From a checkpoint of a small transformer trained on Wikipedia.
Size: 8 layers, 9 heads of 64 (3 for keys and values), vocabulary 8192, 48.4M parameters.
Each number is 128 + 24 x the weight over the matrix's rms, rounded and kept within 0 to 255. Layers, rows and columns count from 0.

# layer 5 MLP down, 576x2304, rms 0.02, rows 0-10, columns 1024-1151
[[ 96 120 108 115  75 186 137 109  96 117 103 110  66 118 159 142 138 129  85 146 116 157 104 154 121 125 120 143 127 128 148  89 110 117 136 149 133 118 123 136 125 136  86 113 165 103 101 103 114 145  75 163 152 146 152 110 111 116 108 140 159 104 133 143 141 123 141 131  99 125 126 145 117 177 125 144  97  97 108 186  85 123 100 156 110 126 136 116 174 120 137 146 128  94 136  88 133  94 144 121 117 106 147  99 129 108 124 108 117 179 129 149 109 116  86 162  68 147 160 148 153 104  64 111 166 143 156 168]
 [ 99 119 163 169 118 143 177  85 164 136 175 131 141 118 111 102  96 112  90  97  73 148 142 134  64 135 137 131  77 171  87 100 124 112 105 147 118 125 130 123  82 130 112  92 141 109 110 126 144 153 155 120  88 172  90 136  98 150 177 153 158 131 112 158 109 124 138 105 158 168 136 167 146 147 136 126 121 133 160 138 139 191 134 103 109 135  94 130 157 111 116 105 107  98 135  97 134 123 108 114  86 128 131 131 193 126 132 142 120  93 134 126 141 126 159 134 126 120 150 159 160 112 108  91  77 127 123 100]
 [116 116 166  83 119 144 119 146 113  94 141 143 160  92  97 114 134  99 159 105 121  89 135 158 135  96 171 118 113 147 118 101 112 132 123 167 122 113  93  93 104 173 134 144 120 154 134 166  83  76  94  97  91 149 142 106 107 124 121 113 114 114 139 108 128 135 118 132 165 127 124 152 110 141 129  78 157 165 176  98 103 136 127  86 145 212 163 111 125 145 120 156  88 116 116 141 136 121 149 110 110 130 116 115 149 165 132 144 139 113 131 125 167 151 143 128  74 133 109 132  85 160 112  89 122 116 172 112]
 [124 166 133 156 141 113 143 134 128 103 146 121 130 123 117 128 131 151 126 106 121 144 179  92 131 126 110  91 139 150 144  97 162 106 144 138 125  57 120 116 130 167 109  91  93 142 124 129 108 156 105  94 140 152  77 138  94 123 111  96 137 125 119 166 106  99 123 157 153 159 107 151 147  94  96 119 166 148  91 138 144  95 130  74 127 135 132 164 149 155  99 127 123 116 137 164 134 118  99 140 124 117 124 128  96 110 121 151 160 137 128  98 121 125 130 122 145 135 137 129 112 174 139 130 103  99  84 166]
 [143 142 108 138  95 114 165 129  82 146 136 123 149 101 115 139 142  86  87 153 144  99 180 138 131 139 162 119 146 118 151 102 130 157 112 126 147 160 104 108 137 117 105 130 105 111  94 113 119 134 139 103 113 133 157 128 117 151 134 153 126 133  93 124 121 109 120 153 144 136 123 127 172 142 119 133  97 103 145 189  97  54 149  98 113 112 148 129 101 128 162  87 132 118 122 123 127  85 136 172 117 133 158 129 155 125 114 135 123 123 114 136 166 129 115 194 122  96 155 116  92 118 115 167 118 103 120  50]
 [152  97 114 186 124 127 161 123 127 113 108 131  91 158 139 137 119  95 129  93 152 153 135 101 115 124 120 136 140 136 124 127  97 117 140 125 128 104 164 141 132 158 117 132 156 112 114 135 132 121 146 135  97 146 153 152 129 141 153 147 159 136 158  75 101 131 183 135 176 131 126 179 108 120 131 135 137  94  92 130 121 120 136 137 164 146 139 175 114 117 157 127 107 131  78 144 118 147  83 132 124 125  74 139 168 145 121 122 162 149 139 133 147 113 109 147 132 117 113 108  84 109 121 121  79 126 120 155]
 [140  91 147 122 134 128 146 135 126 137 106 138 151 155 131 118 103 130 133 123 119 153 149  90 146 180 112 141 105 173 155 126 216 138 139 155 114 145 139  58 165 150 123 135 116  96 119 177 151 133 167 129 127 113 150 158 141 166 104 151 117  91 119 141 145 143 140 116 160 115 108 145 118 146 129 147 145 123 144 122  64  73 159 169 141 163  98 135 136 182  85 149 129 133  90 172 144 128 127 140 125 166 121 108 114 129 179  99 138 117 124 180 140 115 162 175 104 117 176 148 107 133  65 177 127 150 100 123]
 [149 138  95 147 119 112 143 109 113 109 146  98 180 152 125 156  83 101 110 153 156 104 127 171 173 142 103  86 131 132 145 113 161 145 143 164 137 137 129 130 113  95 134 136 120 122 110 132 107 105 106 128  93 130 134 157 113 158 128 115 119 125 125 110 130 174 148 203 110 119 170 158 123 101 120  97 132 161 113  61 133  87  97 127 129 146 142 141 141 138 141  90  90  75 148 131 148 125 175 138 119 113 109 146 111  89 151 119 133 130 121 155  83 173 119 134 109 144 167 162 153 143 116 144 132 154 152 164]
 [107 142 132 148 117 107 152 143 126 139  79 112 117 140 147  96  88 144 115 125 155 153 121 178 151 113 128 148 150 112 147 127 154 154 178 130 136 140 106 124 148 188  91 186 137  88 124 101 149 151 111  82 144 110 113 126 140 183 123 113  87  92 116 119 100 126 163 114 160 122 144 172 105  91 118 137 111 156 142 123 121 102 154 145 134 113 133 172 130 111  90 139 174 116 123  81 130 147 120 152 105 125 128 144 121 166 144 165 128 125 116 137 126  65 142 146 120 119 136 154  89 148 111 116  96 108 169 109]
 [145 138  77 138 172 146 162 130 140  90 151 127  97 136 113  94 109 108 128 115 103 132 118 112  92 131 154 137 162 129 150 135 120  90 105 170 160 146 142  80 146  97 179 125 141 147 109 127 113 121 148 102 141 151 149 150 121 121 121 183 146 132  87 117 127 157 166 175 141  99 170 133 115 140  94 161 122  83 118 113 139 141 134 151 155 151 133 141 123 142 179 115 134 122  89 107 117 131 107 113 114 116 171 124 154 156 146 136 129 120 149 130 126 134 106 107 141 145 123 110 148 128 142 145 147 125 179 152]
 [124 120 104  99 119 139 140 115 119 150  95  97 130 139 149 131 107 151 148 141 154 129 120 127 123 154 121 128 137 191 168  79 124 115 138 115 159 170 137 125 124 100 137 119  64 128 139 161 136  87 119 146 113 163 136 116 100 113 126  76 117 106 115 119 183 116 144 154 165 100 113 134  95 114 155 140 171 164 146 145 149 122 123  93 102 155 121 119 146 130  93 117 137 137 101 115 174 134 176 197 103 137 164 108 164  94 135 121 112 127 161 117 143 137 127 113  94 118 116 139 115 150 169 126 141 157 130 125]]